Weights of a small transformer language model.
Architecture: RMSNorm before each block, untied embeddings.
Each number is 200 + 30 x the weight over its row's rms, rounded and kept within 0 to 999. Layers, rows and columns count from 0. The size before them is the row's rms in percent of the matrix's.

# layer 6 MLP up, 512x256, rms 0.0957, rows 415-423, columns 128-255
088,158,173,248,175,234,172,235,235,234,185,168,178,243,189,221,160,208,209,225,184,125,208,237,211,235,207,212,180,253,158,224,190,187,197,184,228,201,198,189,217,185,167,199,170,199,143,211,217,173,151,232,198,239,182,182,202,249,190,192,216,183,180,234,226,194,138,194,162,166,183,177,189,186,252,216,181,182,188,192,138,197,148,200,256,208,226,175,199,176,161,153,167,219,140,194,230,165,189,149,192,255,209,223,198,212,190,256,172,197,157,235,172,248,196,185,188,177,165,274,193,178,214,215,169,190,200,195,160
091,183,223,191,176,198,198,166,217,275,218,187,190,229,209,196,224,257,207,159,273,225,208,192,226,188,173,225,182,175,206,260,179,185,222,211,221,215,186,199,248,222,163,241,179,197,245,201,234,202,189,219,196,175,208,176,236,241,208,188,224,218,177,219,171,194,236,227,211,229,204,167,267,164,254,192,152,262,196,171,217,222,245,244,224,168,204,222,217,259,225,157,205,162,242,255,208,221,163,219,211,217,195,161,209,242,262,241,228,201,217,244,214,213,189,193,195,147,229,218,228,211,159,192,204,167,196,181,209
100,214,222,227,179,198,148,174,221,194,230,232,225,184,259,215,269,204,187,170,224,193,216,215,184,221,161,237,216,187,184,199,183,180,218,185,168,232,253,172,230,148,185,233,164,192,212,151,204,213,159,252,197,229,195,186,202,163,194,242,215,259,195,270,167,200,144,214,185,234,219,184,193,165,179,190,190,196,197,200,164,183,223,190,231,161,203,219,194,176,162,206,213,239,204,143,244,254,161,174,256,247,207,183,212,258,193,192,190,218,187,182,164,210,185,218,185,182,160,159,191,158,181,199,212,180,202,242,221
104,186,187,156,197,264,164,197,207,202,208,208,287,159,222,246,236,205,169,206,180,231,185,162,188,186,173,203,216,202,196,250,205,226,151,187,199,191,196,180,181,155,177,177,189,159,176,134,139,195,210,203,172,212,199,156,218,251,197,158,226,213,263,209,171,236,245,179,186,176,185,220,205,272,259,203,226,207,185,217,192,211,188,201,232,191,168,226,216,146,151,208,206,184,154,142,192,235,237,216,179,172,188,135,219,212,173,200,209,218,202,169,218,182,198,195,214,182,153,147,234,272,238,203,186,181,223,196,187
107,207,254,203,170,171,205,216,205,186,163,200,189,228,187,157,198,217,207,202,169,184,238,187,212,229,205,180,215,233,208,167,190,143,190,227,176,205,166,219,228,207,238,234,177,197,224,160,200,252,215,226,239,203,237,236,191,189,259,212,203,219,169,239,247,179,232,206,191,179,206,191,258,173,150,180,222,176,143,231,193,171,170,197,194,191,182,197,189,193,186,208,171,204,162,247,204,206,138,195,181,234,199,230,194,279,195,172,194,204,221,261,250,162,251,202,225,190,194,214,172,196,210,217,201,186,256,231,213
103,217,212,173,230,220,256,188,188,208,200,255,173,153,200,182,209,243,173,177,188,245,186,219,216,250,164,244,225,215,151,184,151,187,194,154,214,182,185,195,188,156,139,212,210,224,263,156,255,190,167,206,168,207,190,181,198,209,181,234,219,237,223,228,227,226,162,193,206,212,157,192,188,211,205,172,201,254,200,200,215,195,245,227,208,235,206,189,219,208,205,208,202,216,160,156,191,193,221,245,202,236,214,213,197,150,137,163,189,173,161,161,191,228,146,174,188,292,226,224,183,259,248,217,201,127,219,185,181
094,201,246,160,235,203,239,215,198,219,230,220,186,189,238,181,203,195,264,250,177,234,212,222,225,218,206,204,177,227,231,219,175,193,171,199,199,180,202,196,186,248,209,145,208,222,192,221,173,200,219,206,177,215,229,197,228,159,228,189,135,153,231,154,188,193,239,207,217,237,250,176,200,235,192,191,202,248,186,211,213,198,164,188,181,208,183,182,184,218,169,219,259,226,172,161,189,114,218,223,212,206,181,225,205,230,176,192,236,169,194,219,228,186,215,217,194,192,152,218,174,250,182,228,194,236,210,146,147
103,223,180,196,236,223,192,184,199,152,251,214,199,165,231,257,203,220,196,168,223,171,172,185,230,188,230,175,181,196,231,170,189,227,198,169,200,175,229,208,238,151,208,182,217,204,229,174,274,229,228,177,244,179,157,200,161,203,160,179,191,180,244,231,199,159,174,239,159,196,216,197,196,176,174,210,205,179,192,148,182,209,193,129,202,225,180,133,226,159,202,192,155,214,193,217,231,208,138,234,209,255,223,180,152,244,195,148,193,185,177,160,193,226,141,246,143,172,173,175,245,189,187,202,132,194,127,209,197
099,183,231,239,177,138,242,183,181,214,240,175,179,163,170,208,230,208,208,270,225,196,224,203,151,173,198,136,204,202,210,246,205,187,191,195,245,199,170,225,171,218,167,199,188,233,192,211,223,208,190,250,200,208,192,189,202,200,226,141,250,170,152,202,178,128,227,176,149,186,122,183,240,250,259,196,187,187,173,170,173,217,178,195,240,219,203,168,154,258,232,243,250,211,191,203,159,207,227,215,182,190,236,182,167,139,216,220,231,185,140,173,197,206,209,159,135,220,216,250,183,184,204,226,184,191,209,203,208
# layer 6 MLP down (transposed), 512x256, rms 0.0852, rows 415-423, columns 128-255
088,280,225,188,187,192,211,224,160,215,212,154,230,198,193,228,228,222,210,159,192,148,196,168,189,215,221,138,186,191,208,168,271,222,192,213,190,261,218,154,185,182,217,211,179,208,238,188,193,190,178,233,165,181,258,240,141,173,141,186,239,196,233,141,212,211,212,226,170,185,245,227,215,162,187,189,241,148,174,210,214,200,250,132,160,176,194,236,181,225,259,207,198,216,259,184,213,200,207,214,189,153,212,224,225,222,186,151,197,202,197,242,228,164,165,254,167,185,250,171,246,200,206,193,224,177,240,188,202
097,189,194,177,226,142,193,194,198,219,227,176,176,173,223,156,201,201,246,226,203,184,190,158,231,178,151,192,180,175,243,231,181,212,211,232,250,226,168,224,242,215,201,218,196,191,211,205,223,165,177,203,205,175,177,202,201,253,216,140,213,214,236,175,207,203,231,228,197,182,213,176,258,182,199,235,237,204,154,214,231,228,215,212,234,227,137,169,260,196,214,113,208,216,177,196,170,185,239,178,198,208,222,186,206,165,206,213,198,225,179,170,217,236,226,196,229,154,211,222,186,240,163,158,265,211,198,246,180
098,180,233,215,238,201,201,181,163,207,203,226,168,164,217,193,204,169,146,229,216,191,231,240,188,228,214,187,267,188,187,183,188,196,173,219,240,219,155,199,225,190,199,237,231,219,190,245,170,185,184,237,200,216,206,247,192,195,206,227,199,192,216,205,253,202,215,204,245,160,199,148,186,212,216,186,180,203,197,220,173,177,189,203,227,195,185,196,171,217,192,32,243,208,205,178,213,259,199,212,231,224,164,241,204,181,226,191,185,186,174,176,199,208,196,211,178,195,171,175,80,193,179,150,169,210,219,226,236
102,158,220,169,219,241,208,203,252,198,223,213,273,235,213,277,243,201,173,112,155,154,186,189,211,167,180,215,194,204,194,218,218,197,110,201,201,165,232,194,188,195,214,208,200,173,196,165,177,194,185,239,164,199,226,202,210,202,164,179,194,243,164,156,225,238,266,191,153,195,160,218,173,223,199,229,173,178,198,168,148,253,157,173,197,215,196,198,238,197,180,149,170,220,225,192,156,205,242,160,188,218,222,190,211,191,205,190,213,209,167,215,228,177,246,166,152,243,202,158,202,213,180,197,264,193,193,207,146
108,236,293,221,187,190,196,190,132,210,235,244,229,168,226,186,175,219,203,193,195,177,222,266,213,193,190,178,194,187,197,150,188,190,221,196,145,168,244,184,198,243,222,201,207,158,228,226,180,182,133,139,192,198,172,214,242,156,228,215,208,212,172,212,219,168,212,191,193,214,203,171,214,198,166,238,189,264,179,163,221,177,221,188,177,191,225,210,261,153,190,206,140,218,217,196,187,195,224,242,207,238,221,238,168,211,225,187,192,221,156,189,204,193,164,174,176,165,195,200,189,207,210,182,158,200,203,208,218
101,200,192,162,214,202,254,188,188,193,202,253,172,212,199,125,216,182,176,177,227,216,198,187,184,203,227,197,173,223,205,151,190,189,217,196,228,176,191,161,194,238,205,205,219,197,227,192,194,253,169,176,160,173,186,207,237,219,206,283,231,147,176,165,264,234,189,142,157,177,170,214,180,198,208,188,204,235,189,209,177,133,202,188,174,161,160,195,176,217,250,68,219,221,224,185,190,217,247,187,213,190,196,235,195,196,217,174,167,157,205,206,186,253,170,233,196,199,226,178,87,192,226,214,183,241,196,191,193
097,215,205,188,191,192,176,163,150,209,196,208,218,151,192,211,198,189,167,168,244,225,233,216,158,215,179,181,220,221,221,244,180,145,203,234,157,214,269,218,182,195,168,185,151,190,201,174,195,174,192,148,234,176,227,144,167,206,204,212,190,209,155,219,206,154,216,194,204,236,227,205,195,163,225,194,201,203,231,177,207,170,213,215,206,176,233,233,171,239,224,145,205,166,266,236,193,208,211,244,157,207,237,230,97,208,193,228,215,251,246,207,228,185,143,246,188,125,173,168,206,172,222,161,252,231,166,212,199
101,231,225,165,232,186,153,178,190,257,194,196,181,238,212,166,189,170,195,253,239,225,199,203,221,155,196,218,211,213,164,200,168,191,233,210,237,178,212,252,162,214,210,189,202,202,184,184,170,206,240,224,167,207,205,204,237,190,180,214,239,203,164,202,148,217,134,179,239,202,178,193,211,232,176,208,184,215,191,242,189,164,217,164,214,198,212,285,173,221,196,60,190,156,202,203,233,190,230,195,185,141,254,240,189,227,190,173,211,227,151,188,199,181,207,189,222,189,209,196,204,225,164,174,234,233,247,253,200
099,180,197,167,177,162,241,221,146,240,163,189,154,179,213,216,207,217,254,219,198,211,182,188,151,190,199,207,170,151,188,231,141,164,225,209,137,225,187,168,168,176,213,165,169,153,234,201,202,211,202,196,236,182,173,210,219,179,207,249,232,173,178,187,150,185,197,177,226,156,183,127,239,137,217,178,139,239,158,182,210,194,202,250,209,231,192,173,192,217,176,113,205,179,263,221,217,201,211,208,200,180,270,175,209,219,178,217,175,171,180,202,178,214,205,218,242,175,231,184,280,209,216,259,213,229,240,247,199
# layer 6 MLP gate, 512x256, rms 0.0989, rows 416-423, columns 128-255
090,149,151,168,217,171,175,214,184,169,256,191,211,163,207,160,184,151,240,179,179,178,188,167,193,148,210,178,163,158,230,188,159,232,187,242,260,220,180,243,187,195,273,206,272,157,168,224,224,157,202,168,200,218,163,194,197,211,199,177,120,211,203,165,237,232,197,199,215,179,204,215,209,173,201,204,253,202,202,265,230,216,230,192,229,242,143,155,247,148,200,173,186,236,168,171,171,181,195,154,195,185,213,194,230,152,181,136,218,212,186,149,168,163,246,208,218,205,155,218,181,231,234,158,238,198,212,267,218
103,232,184,102,211,180,208,192,195,199,197,179,188,215,234,156,184,202,191,254,203,247,189,194,239,146,233,249,173,240,203,203,218,210,148,224,245,222,206,232,179,247,181,158,169,235,165,263,245,221,217,180,164,193,175,223,214,158,166,176,232,235,221,220,202,220,208,195,195,169,171,220,253,187,196,230,185,249,190,191,205,215,233,150,225,263,158,169,197,184,189,189,189,211,243,159,203,168,233,174,201,197,215,204,203,202,202,173,225,238,245,153,197,240,163,189,173,161,232,208,196,232,187,201,230,210,174,238,276
109,176,230,210,221,203,157,164,209,234,220,169,216,254,203,183,172,142,219,140,201,206,216,189,239,174,243,196,195,209,147,200,222,167,211,250,225,187,230,248,187,215,208,189,232,242,166,260,216,174,195,176,167,189,175,204,213,176,196,268,183,127,189,210,167,166,174,186,194,245,265,206,253,179,232,284,160,211,171,198,198,220,178,238,179,183,247,164,154,211,241,220,233,198,239,180,173,118,252,117,208,206,175,219,220,226,246,189,194,144,181,175,214,140,180,192,170,165,210,213,201,246,230,188,208,214,207,170,199
104,198,211,211,186,201,187,189,247,239,209,251,240,162,266,201,239,207,159,161,185,217,208,190,205,177,169,203,196,172,211,221,211,175,222,250,175,193,209,277,189,206,214,169,260,194,160,221,181,160,157,199,172,198,175,168,263,170,226,252,191,246,213,185,186,221,209,202,159,261,217,197,223,136,192,223,171,220,194,183,230,200,214,179,175,205,172,185,228,131,190,196,185,179,206,184,178,209,224,203,248,208,155,245,208,141,257,195,205,253,231,196,198,152,155,183,232,171,210,178,164,255,209,192,206,220,203,172,236
100,176,181,211,178,146,219,194,189,247,209,187,228,188,198,212,184,198,231,169,199,215,226,181,195,252,153,234,189,164,187,203,226,237,187,191,201,258,235,172,172,228,180,193,241,202,209,183,235,170,222,253,180,245,191,200,200,190,182,194,187,213,213,243,222,178,172,228,262,185,142,220,225,205,193,156,199,191,219,217,217,288,253,202,221,242,237,154,205,219,134,180,222,171,159,235,212,193,190,220,198,188,205,157,201,168,166,191,246,243,172,183,126,174,218,147,186,239,194,264,221,238,180,196,255,127,220,210,197
097,196,206,220,256,203,183,216,218,211,180,173,253,245,197,140,220,236,202,178,203,176,188,114,156,191,181,157,184,205,181,192,149,150,147,253,174,163,151,191,198,209,216,192,213,146,150,202,218,206,214,198,200,184,191,164,190,176,201,201,222,183,216,174,196,200,190,168,132,187,170,204,193,216,217,231,132,153,191,150,220,213,198,155,225,287,219,202,209,222,236,194,191,154,162,258,194,192,204,169,206,217,221,218,205,200,203,179,186,227,209,184,195,240,204,189,180,196,219,199,261,187,162,230,214,163,230,288,274
109,245,222,242,198,200,250,193,150,204,183,166,256,166,208,164,173,224,221,172,177,213,280,157,211,182,228,176,178,201,229,161,200,151,209,212,190,204,256,195,187,256,181,182,215,175,180,178,216,220,195,195,155,213,163,203,219,200,179,179,244,251,194,213,206,198,189,148,209,199,146,194,176,196,278,217,167,202,151,187,225,243,218,215,232,254,214,229,146,245,226,185,201,235,225,215,191,217,219,192,161,298,235,190,210,211,218,217,161,219,153,200,210,211,236,147,154,185,189,217,221,197,108,221,167,202,206,233,165
100,225,201,198,215,211,230,189,266,166,185,211,250,195,282,139,170,174,222,153,235,192,177,177,231,216,213,183,187,221,153,180,195,222,200,207,225,201,219,172,172,214,209,192,210,233,141,241,267,234,223,159,185,196,209,201,210,245,179,160,199,178,201,163,226,238,176,254,198,235,187,188,166,214,211,228,205,212,231,190,244,217,169,174,185,210,175,221,277,147,213,196,171,195,222,204,175,181,204,176,181,219,179,238,138,253,198,194,187,225,217,174,171,187,223,194,189,194,234,199,184,237,234,174,268,179,233,215,187